{"hidden_size": 160, "num_attention_heads": 5, "head_dim": 32, "intermediate_size": 1280, "hidden_act": "squared_relu", "bias": "none", "extras": ["capped logits"], "init_std_qkv": 0.0408, "learning_rate": 0.0106, "lr_mult_o": 0.724, "beta2": 0.95, "lr_head": 0.0105, "decay_shape": "linear", "doc_mask": false, "max_steps": 3707}
Each number is 128 + 24 x the weight over its row's rms, rounded and kept within 0 to 255. Layers, rows and columns count from 0. The size above them is the row's rms in percent of the matrix's.

# layer 4 MLP down (transposed), 1280x160, rms 0.246, rows 433-454, columns 0-159
size [110 103 103  99 103  98 102 101  97 106 104 103 101  99  86  99  95  74  99 107  95 100]
[[139 122 132  96  72 125 116 144  82 100 177 164 124 133 122 163 120 155 121 127  79 111  98 112 117 128 111 118  99 136 145 109 107 135 167 140 166  92  80 157 123 130  83 113 146 143 143 133 143 153 159 149 143 163 126 139 128 139 143 125 110 128 128 136  96 105  76 134 152 140 142 140 133 123 158 107  68 145 118 166 118 117  76 101 124 157 126  80 131 111 134 124 141 130 124 135 138 136 131 125 133 158 150 100 165 142 117 125 157 133 122 164 133 137 126 171 156 124  77 165 129 184 100 114 141 129 167 113 108 150 171 131 122  83 119 114 100 152 192 109 166 148 146 110 134  85 120 148 152 126 140 128 133 129 147 161 109 129 137 120]
 [152 148 150  83 117 161 147 117 144 140 117 177 103 126 174 108 104 117 118  92 112 118  73 107  82 135 131 113 140  93 138 122 108 160 130  85 139 129 184 170 127 110 125 121 139 104  71 147 136 125 126 130 134 125 112  71 144 118 127  89 139  98 135 163 112 135 136  90 148 114 114 121 139  88 130  84 116 111 117 190 146 119  97 120 112 158 155 121 159 162 139 103  98 147 165 139 122  97 122 111 138 124 161 118 163 109 133 145 146 122 144 166 118 107 152 129 114 156 107 104  62 123 115 129 135 135 137 124  84 133 132 102 106 152 144 112 140 128 143 118 152 128  85 130 153 116 130 113 146 134 102 101 150 166 171 143  86 127 104 136]
 [134  97 134 120 113 172 129 152 161 113 111 125 115 120 137 150 148 165 166 130 135 141 109 147 133 134 125 124  72 136 135  71 111 132 116 100 132 117 106 147 116 148 143 107 120 138  85 163 117 102 131 121 126 138 121 131 112 150  92 204 131  92  87 160 133 111 141 187  92 150 156 131 102 106 105 103 165 135 151 131 116 148 159 185 100 140 166 119 129 110  77 119 135 143 141 119 145 140 109 119 141 133  86 157 127 145 124 135 130 105 103 112 114 149 131  98 155 113 100 132 159 160  99 103 111 147 143 128 113 165 102 130 130 103 139 116 113 119 159 143 108  78 111 156 118 104  99 135 102 137 128 157  84 120  92 104 200 120 128 116]
 [179 140 142 146 123 122 123 145  96 148 112 153 158 146 136 130 137 137 136 126 130 141 141 170 106 115 119  80 123 140 111 144 140 140 150 160 161 149 121 112 145 107 170 114 107  97 147  57 132 135 102  94  78 124 134 109  65 110 176 128  74 149 112  99 110 146 131 144 147 155 151 110 147 157 129 132 157 125 115 128 123 165 136 159 142 107 144 148  96 149 147 175 136 129 110 151 127 112 115 120 121 130 136 116  92 123 116 126 144 106 133 137 118 135 214 132 101 139 140 103 150 133 120 120 130 134 148 105 137 126 124  81 154 133 130 104 137 162 137 101 141 174 128 110 157 152 147 109  93 140 152 101 138 104 123 128 151  99 105  46]
 [106 123 135 146 170 155 123 131 152 122 139 105 111 133 106 129 156 118  58  95 137 133 143 113 105 127 164 103  93 101 145 151 125 111 152 130 113 106 130  87  95 107 146 141 153 133 117 176 109 137 129  97 137 141 134 122  95 171 128 161 153 126  82 110 135  95 141 111 128  83  91 163 136 126 118  83 190 166 106 122 115 113 146 128 145 122 125 141 126 172 113 161 158 114 147 109 131 123 133 131 151 185 137 134 130 131 133 179 128 110 128 103 109 143 128  97 110 143 131  94 101 131 132 150 131 130  87 149 117 119 160 160  99 113 152 120 188  76 121 170 135 118 125 113 151 129 171 134 107 132 115 157 180 167 151 147 111 144 129 117]
 [155 100  71 172 156 123 155 115 147  66 105 171 105 106 152  87 137 110  78 158 100 124 109 113  85 123 128  99 129  99 133 167 128 127 111 132 122 115  96 107 161 180 139 111  79 118 117 114 137 127 169 119 148 135 102 131 152 123 135  71 141 151 143  97  80 125 132 120 156 142 108 115  97 120 122 109 112 101 130 115  83 122 112 106 168 113 109 148 142 172 132 145 122 107 118 133 114  52 131 154 151 126 125 125 133 133  96 154 113 130 154 124 153 124 133 138 118 119  97 119 111 148 193 124 155 167 125  96 162 121 127 104 119 159 138 131 135 142 111 135 106 102 120  92 144 103 134 123 134 137 112 123 130 124 149 106 140 143 102 166]
 [126 146 123 130 106 103 134 165 135 146 159 106 115 119 105 140 147 130 125 131 140 119 147 137 111 102 143 117 106 144 116 121  98 154 104 131 106 106 142 113 109 116 131 123 172 130 121 106 135  97  26 141 115 108 114 132 123 172  87 118 124 111 130  94  68 102 135 148 104 112  99 109 136 163 127  75  95 116 103 125 139 138 131 146 118 107 133 136 117 135 138 123 143 127  77  99  96 116 117  87 111 166  77 141  90 149 120  98 133 110 134 103 150 134 126  97 132 121  74 167  80 151 164 142 105 129 125  90 167  82 124 141 130 137 126 138 103 103 135 150 127 165 140 127 126 105 117 168  81 128 135 122  96 161 159  93 130 103 153 114]
 [130 144 133 139 100 114 102 134  89 158 106 127 108 140 135 116 127 142  78 137 132 122  91 179 157 149 117 196 130 162 134 116 155 126 161 117 141 120 114 143 102 131 136 131 151 134 101 120 141 136 163  87 158 145 135  79 130 129 133 167 137 136 148 156 120 146 110  80 116  92 139 172 134 162 102 144 135 176 132 144 133 130 143 122 130 146 128  83 123 139 165  84 149 101  98 135 109 159 135 122 182 169 158 145 112 135 192 129 143 130 104 112 179 124 164 143 106 116 118 122 149 144 123 130 119 127  80 118 129  87  95 104 154 134 150 142 116 136 135  90 149 120 142 147 142 125 123  68 110 131 177 132 113 146 163 134 127 128  90 113]
 [126 178 171 109 111 151 138 142 155 124 109 149 111 121 163 105 149 137 145  82 142  89 147 114 138  96 112 140 118 159  94 106 136 137  94  59 125  79 126 108 114 131 135 168 122 148  90  78 180  95 136 146 104 166 147 153 115 152 159 123 154 109 101 137 114 152  94  97 142 120 151 138 103 101 143 114 114  86  98 118 126 108  91 104 127 121 109 187 132 133 128 130 151 129 123 145 139 115 156 139 113 165 148 118 142 139 120 107 134 122 132 137 136 167 160  97 135 175 126 211  95 143  79 133 132 135 110 107 142 135 132 107 136 100 115 138 125 187 116 103 139 125 126 131 138 145 142 122 120 128  89 120 129 129 117 130 108 135 105 107]
 [146 156 107 158 115 142 111 124 110 108 127 102 126 146 143 113 157 115  83  98 142 161 110  73 124 139 139  98 135 152 123  97 133 122 146 160 115 121 154 144 111 118 134 160 157 133 122 133 118 126 122 135 157 110 124 135 113 127 163 110 138 133 152 160  83 161  72 127 135 101 107 134 113  94 178 120 120 146 151 103 140 129  97 128 140 120 120 143 121  68 177 106 137  80 167 140 137 150  82 138 126  97  94  97  87 101 153  72 128  88 124 176 137 158 128 116 149  87 121 106 138 160 125 110 132 131 150 128 159 143 144 124 135  74 149 107 153 164 159 141 104 147 120 131 139 123 122 126 109 118  62  91 151 115 115  97  95 146 123 125]
 [105  98 178 128 128 142 125  99 176 124 140 106 139 129 123 110  97  84 107 103 125 122 114 145 145 132 122 113 125 119 148 108 110 121  84 135 131  84 119  87 122  94 116  93  94 158 131 164 151 111 143 139 106 144  78 119 112 130 135 120  59 137 162 112 125 137 135 126 135 131 150 157  84 103 164 106 142  93 135 123 116 113 160 114 152 101 115 133 128 131 116 133 125  97 148 119 135  54 107 159 132 128 120  67 152 129 171 138 140 135 123 165 138 115 123 139 152 131 150 113 153 159 161 111  86 141  87 118 174 134 146 103 133  77 136 108 141 142 110 123 166 154 129  96 129 123 171 130  95 106 126  88  70 150 133 113 134 136 128 125]
 [120 130 137 172 137 197 112 130 116 167 157 152 101 156 127 145 133 147 161 115 142 156  93  96 126 131 151 108 112 152 106 154 118 150 158 122 112 144 136 146 131 108 132  58 135 175 124 104  94 115  99 129 156 105  77 119 127 160 145 136 123 147 125 114 120 138 163 123 137 126 133 133 111 125 107 132 161 150 148  97 119 143 140 130 135 104 138 128  87 123 140 108 209 111 160 142 112 145 134 139 125 119 136 161 112 131 146 135 118  99 113  75 114 105 137  82  97  93 159 106 169 166 145 115  99 158  98 158 113 165 160  98 108 167 130 126 140 130 127 123 159 155 114  92 170 142 101 143 138 102 117 111 122 101  94 137 134  91 146 119]
 [149 105 138 171 111 126  97  87 106 114 147  68 155 185 154 137  86 127 113 130 145 157 131 175 132 119  80 124 142 146 148 120 141 151 160 107 136 138 104  83 142 100  74 124 166 146 135 135 153 117 138 132 153 110 147 121 134 118 172 130 128 134 109 117 131 103  98 116 116 137 102 108 114 115  92 194 127 130 130 170 173 156 115 136  98 146 154 137 127 141 134 133 124 163 123 132 140 169 153 118 147 107 125 101 119 111 167 110  99  94 101 118 123 147 119 144 151 128 145  88 124 143 120  81 146 117  94 135 108 130 159 172 155 141 145 118 146 148 118 112 153 120  87  95 140 108 164 126  77 137 163 132 133 130 114 127 122 108  77  97]
 [ 80 104 103 144 159 146 126 157 111 149 108 121  80 146 148 129 147 113 135  84 127  82 148 114 101 156 151 128 163 107 115 100 131 128 136  89 161 123 185 129 125 152 161  97 167 101 134 118 128 107 116 150 148 141 154 129 161 110 152 139 118  99 107 100 157 139 133 139 170 135 121 151 103 146 131 116 118 137 140 143  95 167 127 154 123 153 130 143  86  96  96 147 143 126 131 147 113 143 128  45 120  96 135 149 135 102 112 117  73 182 151 140 149 142 112 124 158 114 194  96 120 150 114 108 175 121 133 135 129 101 168 122 123 127 106  96 108 147 161 138 123 125 126 120 109 131 167 126 183 110 129 144 114 121 123 132 136 115 129 102]
 [129 121 117 123 141 106 118 145 103 127 115 150  98 147 162 105  75 141 111 143 101 113 167 110 105  93 137 115 118 104 107 127  93 114 140 135 137 134 170 129 143 109 142 137 146 120 141 138 142  65 130 126 166 105 158 118 105 124  91 130 163 118 108 128 133 103 176 116 163 161 139 104  93 177 101 120 130 108 146 156  85 121 124 114 140 118  99 139  57  90 130 132 129 144 130 130 126  95 129 172 128 136 106 159 149 116 123 154 103  95 147 114 104 161 102  99 118 132 119 122 121 113 148 138 146 145  91 179 132 135 131 153 140 117 122 153 102 104 154 142 106 159 134 116 191 111 169  94 138 107 137 140 164 144 134 132 131 188  88  79]
 [110 115 147 114 122 133  99 183 114 156  93 124 109 136 186 135 116 100 139 140 120 135 128 134 136 140 155  97  83 163 159 153  80  99 108 136 107 134 138 134 108 130 114 141 155 141 139 117 134 169 137 117  81 110 139 147 149  97 135 125 115  81 108 138 166 167 126  80 115 155 104 107 128 122 141  70 148 107 109 134 108 154 124  90 128 146 121 127  83 149 145 100 141 159 115 148 133 172  84 119 120 134 153 114 132 134 130  89 146 145 127 196 139 146 121  98 132 158  87 156  91  97 150 113  90 134 137  73 139 102 170 142 135 125 136 107 146 137 104 134 128 115 127 124 142 123  91  93 151 149 138 144 195 125 112 130 133 139 125 135]
 [100 103 101 135 132 151 156 137 136 113 131 112 108 133 143 135 126 113 138 179 121 109 119 131 141 117 182 128  93 134 136 106 105 106 133 138 153 136 117 149  99 114  49 158  88 164  88 178 128 128 140 170 141 139 148 144 131 125 145 113 127 142 130 170 131 105 123  73  70 163 155 112 112 156 116 133  97 148 124  65 114 139 100 127  83 123 114  90 153 102 131 101 158 137 117 137 165 134 118 112 144 149 119 116 134  86 123 113 130 122 132 167 136 113 141 114 105 145  98 142 118 121 146 159 124  90 105 152 120 162 193 146 152 110 121 144  98 147 137 118  83 164 112 162 119 111 134  97 137 148 105 147 131 136 132 117 159 130  84 112]
 [145 152 111 141 153 177 163 180 134 101 107 171 123 115 131 136 150 157 106 134  84 112 170 141 153 139 130 114 153 121 119 174 105 146 108 125 115 145  92 162 115 139 107 121  75 129  99 123 178  80 163 112  93 151 145 166 134 129 126 135 127 136 137 177 159 175 139 117 149 130 133 149 103 125 155 122 161  97 154 144  77 109 100 142 157 164 107 158 114 120 124 121 156 154 133 156 142 103 148 117 126 136 113 126 134 126  93 111 135 108 126 129 146 103 137  75 130 147 110 147 119 119 125 166 179 140  96 132 119 159 157 141 107  83 109 169 122  96 142 155 151 122 150 110 120 100 125 151 138 103 120  95 115 145 135 159 138 127  82 144]
 [151 150 146 113 154 108 114  78  96 144 131  79 158 119 114 163 160 132  72 116 119 109 122 146 125 147 161  77 148 130 134 171 134 126 173 104 150 134 142  89 109 111 168 117 129 100 124 107 132 124 128  91 103 116 133 125 119 146 125 151 150 137 143 171 119 163 128 170 124  86 106 127 145 118 160 113 121 125 143 149  61 131 157 126 122 128 120 119 136  99 163 154  84 140 117 102  86 134 124 112 127 107 110 122 130 124 111 111 123 156 170 173 149 139 113 169 131 119  87 178 113 133 141 100 140 143 107 137  83 116 134  90 106 144 158 179 117 131 124 108 102 112 128 126 118 112  94 168 125 132  83 137 145 118 115 111 145  70 139 129]
 [119 145 143 117 127 117 147 136 148 222 125 165 134 108 126 178 122 122 137 143 123 139 119 116 140 125 132 100 102 105 124 108 157  92 106 134 113 141 109 142 131  77 154 199  93 152 151 133 121 147 139 115 103 142 106 102 116 163 105 135 120 112 147 112 128 129 121 165 136 139 103 123 144 154 131  97 135 132 123 161 124 127 124 146 132 105 131 152 127 156 117 101 107 105 152 126 165 158 159  97 125 140  81 154 109 145 162 179 140 174  96 110 125 132 149 139 144 117 105 136 144  79 177 147 188 145 166  92  92 141 147 115 128 129 147 133 142 107 148 139 119 127 184 103 162  80 114 143 135 111 132 154  97 145 144 159 148 140 122 128]
 [148  77 131 155 116 147 145 100  87 118  98 116 125  89 149 109  93 155 119 109  92  62 119 151 132  94 159 122 125 122 164 111 137 123  98 156 130 128 158 161  98 123 128 161 137 120 158 127 133 121 185 123 163  94  92 103 133 137 131 163 136  94 102  96 112 127 135 170 148 121 139 162 160 114  96 130  99 128 100 170  99 118 116 135 127 137 127  93 150 104 149 114 165 126 135 127 127 118 145 146 132 120 152 170 151 168 127 135 116 108 152 102 129 117 121  98 131 178 129 128 102  70 134 139 146 110 121 168 141 146 135 132 144 124 153 114 104 127 118 106 123 105 133 177  98 154 146 103 119 140  93 171 105 109 119 178 104 168 106 147]
 [111 152 152  93  92 136 118 139 130 128 154 163 113 108 194 148 166 164 141 149 148 157 144 166 130 167 190 146 130  89  72 124  99 140 119 116  79 117 100 153 203 151 119 124 160 105 120 116 176 145 119 141 113 143 100 128 151 118 126 115 119 119 123 141 138 135 160 112 176 138 145 133 121 115 155 144 109 166  82 134 128 117 106 141 167 128 109 102 112 108 103 160 121 134 112 116 112 104 110  89 156 121 134 116 141 112  89  89 116 127 111 146 105 157 133 129 116 116 129 136 151 102 129 120 114 135 132  57 114 141 112 130 150 156 135 118 179 133 104  96 108 146 136 131 127  94 126 155  89 142 135 128 107 127 124 107 149 130 105  93]]
# layer 4 MLP up, 1280x160, rms 0.242, rows 434-454, columns 0-159
size [ 98 102  84 108 104 100  98  98 104  98  96  99  99 100 102 102  94  92 110  96  96]
[[128 136 115 106 128  99 154 136 114 108 103 150 121 128 124 126  95 108 169 129 135 127 119 122  87  92 147 154 137 117 179 145 174 137 112 115 142 118 128 129  96 126 141  83  79 119 117 127 152 141 123 159 156 117 106 128 118 164 155 112 112 143 118 119 108  93 153 145 156 114 169 111 126 104  95 154 174 111 124 142 104 120 108 122 117 114 143 147 145 122 157 121  76 159 150 112  81 120 131 117 161 170 150  83 116 119 107  97 154 170 122 169  70 127 104 161 140 104 120 150 162 114 161  95 122 117 130 150 160 125  94 140 158  97 152 108 114 141 111 104 133  86 101 144 162 116 137 158  95  98 134 130 111 100 141 128  93 111 184 166]
 [119 141 102 125 105 121 179 150 112 115 103 153 134 131 129 154 132 158 153 118 143 160  85  85 101  84 131 108 124  87 153  75 124 127 122 137 126 136  88 133 139 143 183 145  83 147 140 142 148 130 125 153 195 139  92 103 139 132 116 135 129 125 131 119 126 124 129 116 110 145 105 134 132 153 129 118 121 116 125 149  88 121 170 124 145 154  98 158 141 106 188 104 147 115 123 108 101  97  87 131 165 129  98 152 130 139 106 110 170 165 165 115 114 131 126 135 159 125  68 135 182 115 136 117 140 125 130 141 103 163 125  75 173 111 119  61 127 157 119 131 126 133 102 134 154 119 113 169 152 118 137 139  96 129 110 142 111 110 142 117]
 [124 175 174 114 103 138 151 134 156 125 143 124  95  65 108 145 116 149 141 179 130 121 128 132 125 162 126 162  91 159 139 160 134 130 144 107 133  69  86 120 139 121 110 116 133 132 114 162  90  90 139 122  79 177 123  94  88  99 114 143 130 179 163 109 165 150 120 117 148 122 123 134 130 132 129  92 161 140 132 139  92 127 133 156 162 101 163 136 104 152 113 105 164 112 112 125 115 144 150 180 129 106 121 118 162 167 135 170 133 133 125 125 103 146  99 125 145 134 106 112 125 182 146 116 107 110 101 134 104 120 137 134 133 100 147 133 170 144 114 129 130 127 135 136 106 128 117 141 151 151 160 184 142  73 135 110 146 148 104 139]
 [147 166 165  90 116 127 144 164 130 137 139 106 148 106 114 171 115 140 152 110 132 113  98 113  97 102 117 105 144 108 112 116 151 140 138 135 141 166 112 159 133 138 121 104  82 114 145 156 106 119 125 122 133 117  94 148 127 101 154 121 166 125 148 102 125  56 117 153 131 161 111 124 126 141 150 144 149 145 105 159 119 137 145 113  87  70 122 171 142 156 112 156  95 143  75 135 105 135  97  91 104 120 135 164  89 123 133 119 137 127 143  74 116  85 108 130 134 122  88 120 152 124 130 140 113 116 108 112 105 130 137 141 143 106 167 160 104 180 120 162 159 131 111 112 104 120 125 129 134 157 175 116 174 131  56 149 107 144 123 131]
 [162 194 118 122 163 140 115 104 136 132 134 101 146 148  55 148 117 115 140 155 128 122 136 111 124 130 111 103 120 156 136 137 109 129 117 132 126 180 137  87 162 114 164 134 140 167 146 104  77  84 157 118 169 144  96 133 118  80 128 118 130 132 117 120 106 107 137  98 145 136 150 139  79 141 121 157 146 128 126 144 129 112 120 190 125 117 151 148 155 139 109 144 154 118 128 126 116 142 114 119 132 111 135 126 109  67 118 156 138 151  95  81 112 122 136 105  93 160 118 111 119 125 129 127 145 133 119 111 152 150 109 160 156 139 139 168 119 178 130 120  95  75 146 170 160  95 134 150  84 167 133 133 119 135 166 164 135 124 157 130]
 [122 107 154  76 173 120 124 134 141  91 103 138 136 123 107 143 178  56 104 137 175 160 118 127 140 120 146  99 159 108  97 103 121 122 113  76 151 146 155 125 123 140 175 167 105 153 120 123 120 142 162 119 161 137 123  97 134 165 141 128 138 133 119 172 150 111 119 158  88 127  99  88 146 114 146 132 134 172 112 142 126 165 107 145 118 106 116 108 142 139 127 145 150 118 171 142 168 156 101 112 103 131 128 108 198 140 146 172  80 107 168 132 130 157 123 132 131 177 157 114 158 138 130 121 120 145 105 115  90 101 123 124 168 128 121 130 141 132 160 121 153 153 101 127 131 132 154 122 147  87 142 126 119 130 150 146 134  97 134 128]
 [100 144 150 117  95 129 147 155 107 134 124 138 151 136 135 128 137 162 148 137 150 169 164 163 179 140 173 124  90 156 128 113 129 159 134 119  72 118 123 139 105 139 116 154 109 165 102 142 137 144 120 134 117 107  82 107 178 161 156 166 174 146 144  99 109 118 130 153  99 122 137 153 126  85  75 172 101 124 140 152  85 132 143  93 123 102 119 184 146 119  99 140 147 173 134 111 107 125 168 131 144 158 129  99 145 104 166 122  87 101 133 134 122 145 141 130  98 148 128 153 126 111 141 100 138 134 139 175 152 107 112 113 134 146 123 128 111 165  97 113 155 133 140 163 161 181  90 126 129 122 124 148 138 134 117 105 152 105 146 137]
 [120 146 100 109  94 135 143 144 132 122  97 153 115 127 132 128 113 201 122 148 138 116 114 145 154 136 128 115 158 114 141 142 115  98 117  92 107 143 133 130 121 148 116 134 113 116  94 160 145 151 175  91 124 146 132 159 122 136 145 138 119 151 107 136 128 123 109 159  84 149 162 157 131  70 115 129 146 108 124 124 181  97 109  86 137 137 121 120 110 154 101 142 148 112 116 114 149 120 124 124 132 177 137  84 133 104 153  65 139 110 159 163 161 136 101 131 158  92 148 158 163 175 106  81  87 148 149  83 110 128 102 115 114 116  86 128 160 129 123 114 127  95 141  93 135 141 116  71 143 115 178 139 139 121 129 111  92 108 151 132]
 [136 179  91 159 190 123 114 123 140 169 118  92 149 134  81 138 145 111 137 169 138 132  89 147 126 122 129 137 110 124 185 113 117  86 126 103 126 124 126 115 143  91 125 165 148 110 165 143 149 115 129  93  93 117  94 120  94 151 145 109 184 121 167 115 123 100  99 128 116 111 111 134  92 123 133 170 169 143 157 132  72 165 142 114 135 164 165 133 111 141 153 123 107 124 112  78 160 133 156  85 135 110 128 139  91  97 170 124 106 121 150 131 130 118 133 121 128 110 110 106 102 124 140 131 140 138 141 119  89 104 132 123 121 123 107 104 129 151 137 139 126 120 106 126 165  68  91 114  98 135 149  91 150 102 116 106 139 153 124 105]
 [123 138 121  98 118 114 108 101 151 120 116 130 131 104 153 123 130 111 164 104  76 113 192 146 145 164  94 125 128 112 104 149 145 107 102 154 120 140 124 105 146 167 125  86  71 112 116 137 112 116 148 130 115 162 111 145 101 142 126 149 127 135  91 144 139 138 133 148 168 164 132 124 148 121 158 111 134 114  76 129  75  97 139  92 134 120 133 171 139 139 113 153 149 168 125 134 148 146 163 156 173 132 125 121 147 185 140  86 142  89 104 117 117 105 105 135  85 130 142 192 133 141 136  91  96 144 128  98 172 137 155 168 130 115 148 116 102 142 146 136 160 158 121  91 145 121 124 124 112 120 131 113  64 106 137 129 138 107 125 120]
 [140 163 126 109 115 125 120 169 134 153 134 140  99 126 124 112  97 127 157 140 101 144 115 115 173 107 125 101 110 109 125 119  76 141 133 170 130  64 133 113 119  80 110  76 101 144 165 108 111 105 113 116 137 139 150 152 122 153 129 116 131 130 102 111 140 145 124 109 135 133 166  68 110 136 159 159 164 134 168 109 128  89 134 131  99 149 122 134 165 123 167 142 138 159 161 132 121 108 173 155 147  86 140 116 107 110 142 138 150 111 125 106 106 131 136 103 163 137 159 177 181 162 122  94 105 116 163 115 158 159 121 157 171 134 143  99 121 150 158 154 169 116 122 126 147 156 142 118  97 142 145 111 113 122 156 103 132 145 143  85]
 [102 206 148 134  78 125 160 170 115 123  95 148 123 113 125 156 121 135 132 112 154 160 116 141 130 145 161 105 133 130 137 101 116 105 115 132  90 151 147 133 125 141 127  78 134 147 115 111  94  84  83 117 129 106  88 134 166 155 123 130 171 106 148 159  85 101 123  94 129 114 132 138 111 114 105 155 162 140 124 142  93 128 164 126 163 138 134 115 146 165 169 149 109 194 145 108 117 132 116 126 131 106 153  93 113 135 110 146 123  75 112 121 128 159 131 139 130 132  74 162 129 153 101 122 140  87  98 127 128 129 144 133 115 126 126 156  89 147 147 116 106 173 105 111 103 157 140 112 153 102 174 118 121 133 147 155 126 108 164 136]
 [162 130  85 135 112  88 142 141 108 143 143 116 132 147 132 128 113 124 150  86 106 121 120 136  92 119 125 105 186 130 116 120 102 139  82 150  64 166 159 129  91 115 135  93 143 102 124 146 114 109 153 110 103 140  95 111 148 131  70 126 136 107 128 132 140 146 149 134 125  87 128 185 148  83 125 134 140 119 151 152 109 108 128  72 113 145  94 132 106 151 168  89 115 161 157 145 130 103 129 134 147 161 122 186 127 156 109 126  90 184  92 161 160 139 108 133 117 122 129 157 149 131 116 124 110 143 147 127 135 114 107 116 102 124 126 145 120 169  81 181 131 167 144 110 122 105 123 154 154 127 131 127 127 110 119 119 121 149 157 157]
 [117 131 144  82 187 126 146 145 136 144 109  75 175 158 116 142 141 106 132 152 108 143 151 211 109 134 140 153 167  98 127 123 146 153 134 145  84 116 158 129 147 112 125 140 120 132 120  89 153  82 146  95 135 164 155 140 127 108 141 134 120 106 163  91 102 160 141 132 191  95 107 125 116  89 119 150 132  94  83 148 125 141 115  95 115 110 103 138 102 131 120 154  98 138 148 140 145 105 138 126 139 130 122  97 149 127 157 147 118 137 156 105 116 147 145  88 132 144 166  98 121 113 108 120 121 139 143 142 122 135  87 125 100 100  88 108  94 106  94 117 105 106 112 174 106 129 105 143 156 110 144 128  99 102 116 109 121 142 148 169]
 [ 99 175 158 102  89  89 141  96 125 141  98 107 127 127 107 177 133 147 111 136 136 142 115 141 133 140 132 113 152 104 146 142 155 131 138 147 134 149 138 100 112 126 153 100  75 141 115 101 124 144 152 130 112 152 123 113 108  77 134 183 137 106 150 140  94 121 106 119 146  97 119  95 130 142 119 120 116 101 103 126 126 120 135  92 134 108  84 149 125 119  83 184 146 129 141 150 165 121 108  77 119 106 148  64 176 143 129 161 119 116 116  90 121  92 136 114 162  91 121 154 155 175 137  97 112 169 143 128 128 128 171 131 123 133  95 132 160  98 167 122 124 135 128 130 115 153  76  96 121 152 165 155 122 101 110 124 105 134 118 134]
 [104 106 137 110 141  97 175 113 135 148 121 115 115 115 121 131 116 133 125 143  96 167 132 129 121 150  96 110 145  72 124 150 139 102 102 112 152  75 145  93 127 129 168 142 141 135 130 106 136 162 137 103 144 116 124 150 100 146 115 136  90 125 123 150 120 102 116 163 135 145 148 193 160 104 141 148 142 131 138 140  91 130 150 100 158 139 141 158 181 101 128 167 115 123 131  85 140 130  89 139 130 114 118 113 140 110 171 114  96 143 125 129 163 126 124 176 143 125 122  73  84 112 113 180 143 151 134 142 136  82 105 131 138 136 108 111  74 120 133 157 164 116 114 100 160 102 105 109 169 167  94 130 174 113 117 135 112 172 131 128]
 [141 110 132  94 123 119 123 114 123 156 145 109 121  70 137  99 102 117 118 137 189  92  88 130 108 132 149  91 104 146 149 108 137 102 152 129 102 123 123  76 144 121 165 131 159 110 109  98 141 170  69 181 155 121 104 100 107 141 119 109 140 106 131 110  90  95 169 167 111 133 141 103 143 126 140 109 108 154 136 123 153 129 143 121 127 119 144 139 151 145 135 149 122 119 109 118 118 134 107 136 137 123  62 122 153 133 104 146  81  89 143 122 162 123 103 111 111  98 128 149 100 146 122  86  78 156 140 124 123 119  89 123 132 163 123 111 128 112 107 129 119 184 119 125 138 126 121 138 118 161 150 133 136 151 118 115  88 126 182 191]
 [132 142 108 139 131 131  92 129 110 145 160 129 186 146 168 149 170 109 140 150 167 104 114 108 122 157 143 136 161 147 167 134  81 133 146 131 139 149 125 137 146  96 121  96 141 116 148 122 140  75 154  97 124 114 155  89 121 107 108 118 141 130  97 133 112 143 104 134 110 136 131 129 144 128 147 135 155 137  87 102 124 103 147 185 124 110 132 123 125 126 121 160  87 131  86 106  95 120 148 108 134  97 141 119  57 108 131 115 120 175 170 100 109 109 150  98 122  97  79 186 134 162 138 103  94 142 123 150 163 120 105 123 127 129 115 160 154  89 148 157 172 133 142 118 152 137 120 173 128 145 145 132 125  97 159 138 157 109 141 100]
 [100 130 169 119 130 134 143 128 121 156 176  89 162 130 102 127 149 121 115 164  87 147 141 110  94 144 109 162 137 133 132 107 152 113 112 155 118 135  92 116 147 161 109  95 117 135 136 136 136 125 109 110 116 128 181 129 124 140 143 110 133 102 136  95 122 110 141 101 150 145 136 136 130 101  97 136 142 139 102 109 102 118 153 163 117 115  77 157 156 122 159 123  77 144 155 129 126  64 126 135 128  76 112 136 176 132 188 105  90  95 149 116 109 118 104  75 107 120 149 114 123 104 139 104 133 115 136 108 143 165 112 113 120 100 113 125 109 122 165 116 108 113 129  90 104  89 110  96 131 128 151 127 123 111  77  82  61 121 104 143]
 [ 98  75  99 180 108 141 132 126 148 126 111 155 182 103 118 113 140 144 136  80  98 140 131 156 147 172 100 138  87 155 127 128 141 118 167 145 101 114 147 120  92  97 153 134  92 123 134 106 155 110 138  91 142 106 121 109 177 176 116 130 122 115 148 132  96 128  89 155 147 109 125 136 117 113 177 106 136 111 151 115 119 128 114 132 100 177 108 152 125  91 137 130 145 141 129 122 100  88 104 118 158 124 111 131 133 160 149  71 121 144 124  91 140 133 163 118 139 137 163 166 157 129 120 138 151 143 146 121 120 161 101 123 100 142 112 143 137 129 119 118  92 123 115 136 146 145  89  74 132 101 124 142  88  83 136  76 147 128 134  90]
 [105 164  94 134  93 162 107 123 110 128 133  96 141 135 130 125 151  93 153 148  83 127 162 107 164 126 130 133 143 142 111 172 134  97  94 148 122  87 135 145 181 129 110 101 132 117  78 126  89 165 131  78  70  81 146  76 131 109  88 150 108 162 129 120 123 148 143 172  74 174  96 162 127 137 111 136 147  71 121 120 130 137 156 138 102 121  99 150 141 124 175 146 131 114 123 131 134 136 115 161 118 111 161 128 129 129 111 144 159 128 111 116 146 113  91 150 125  99 121 125 129 124 135  92 117 119 158 109 119 149 137 101 155 133  91 130 125 119 125 106 104 117 106 141 127 135 127 121 146 170  71 100 109  96 141 112 108 115 144 110]]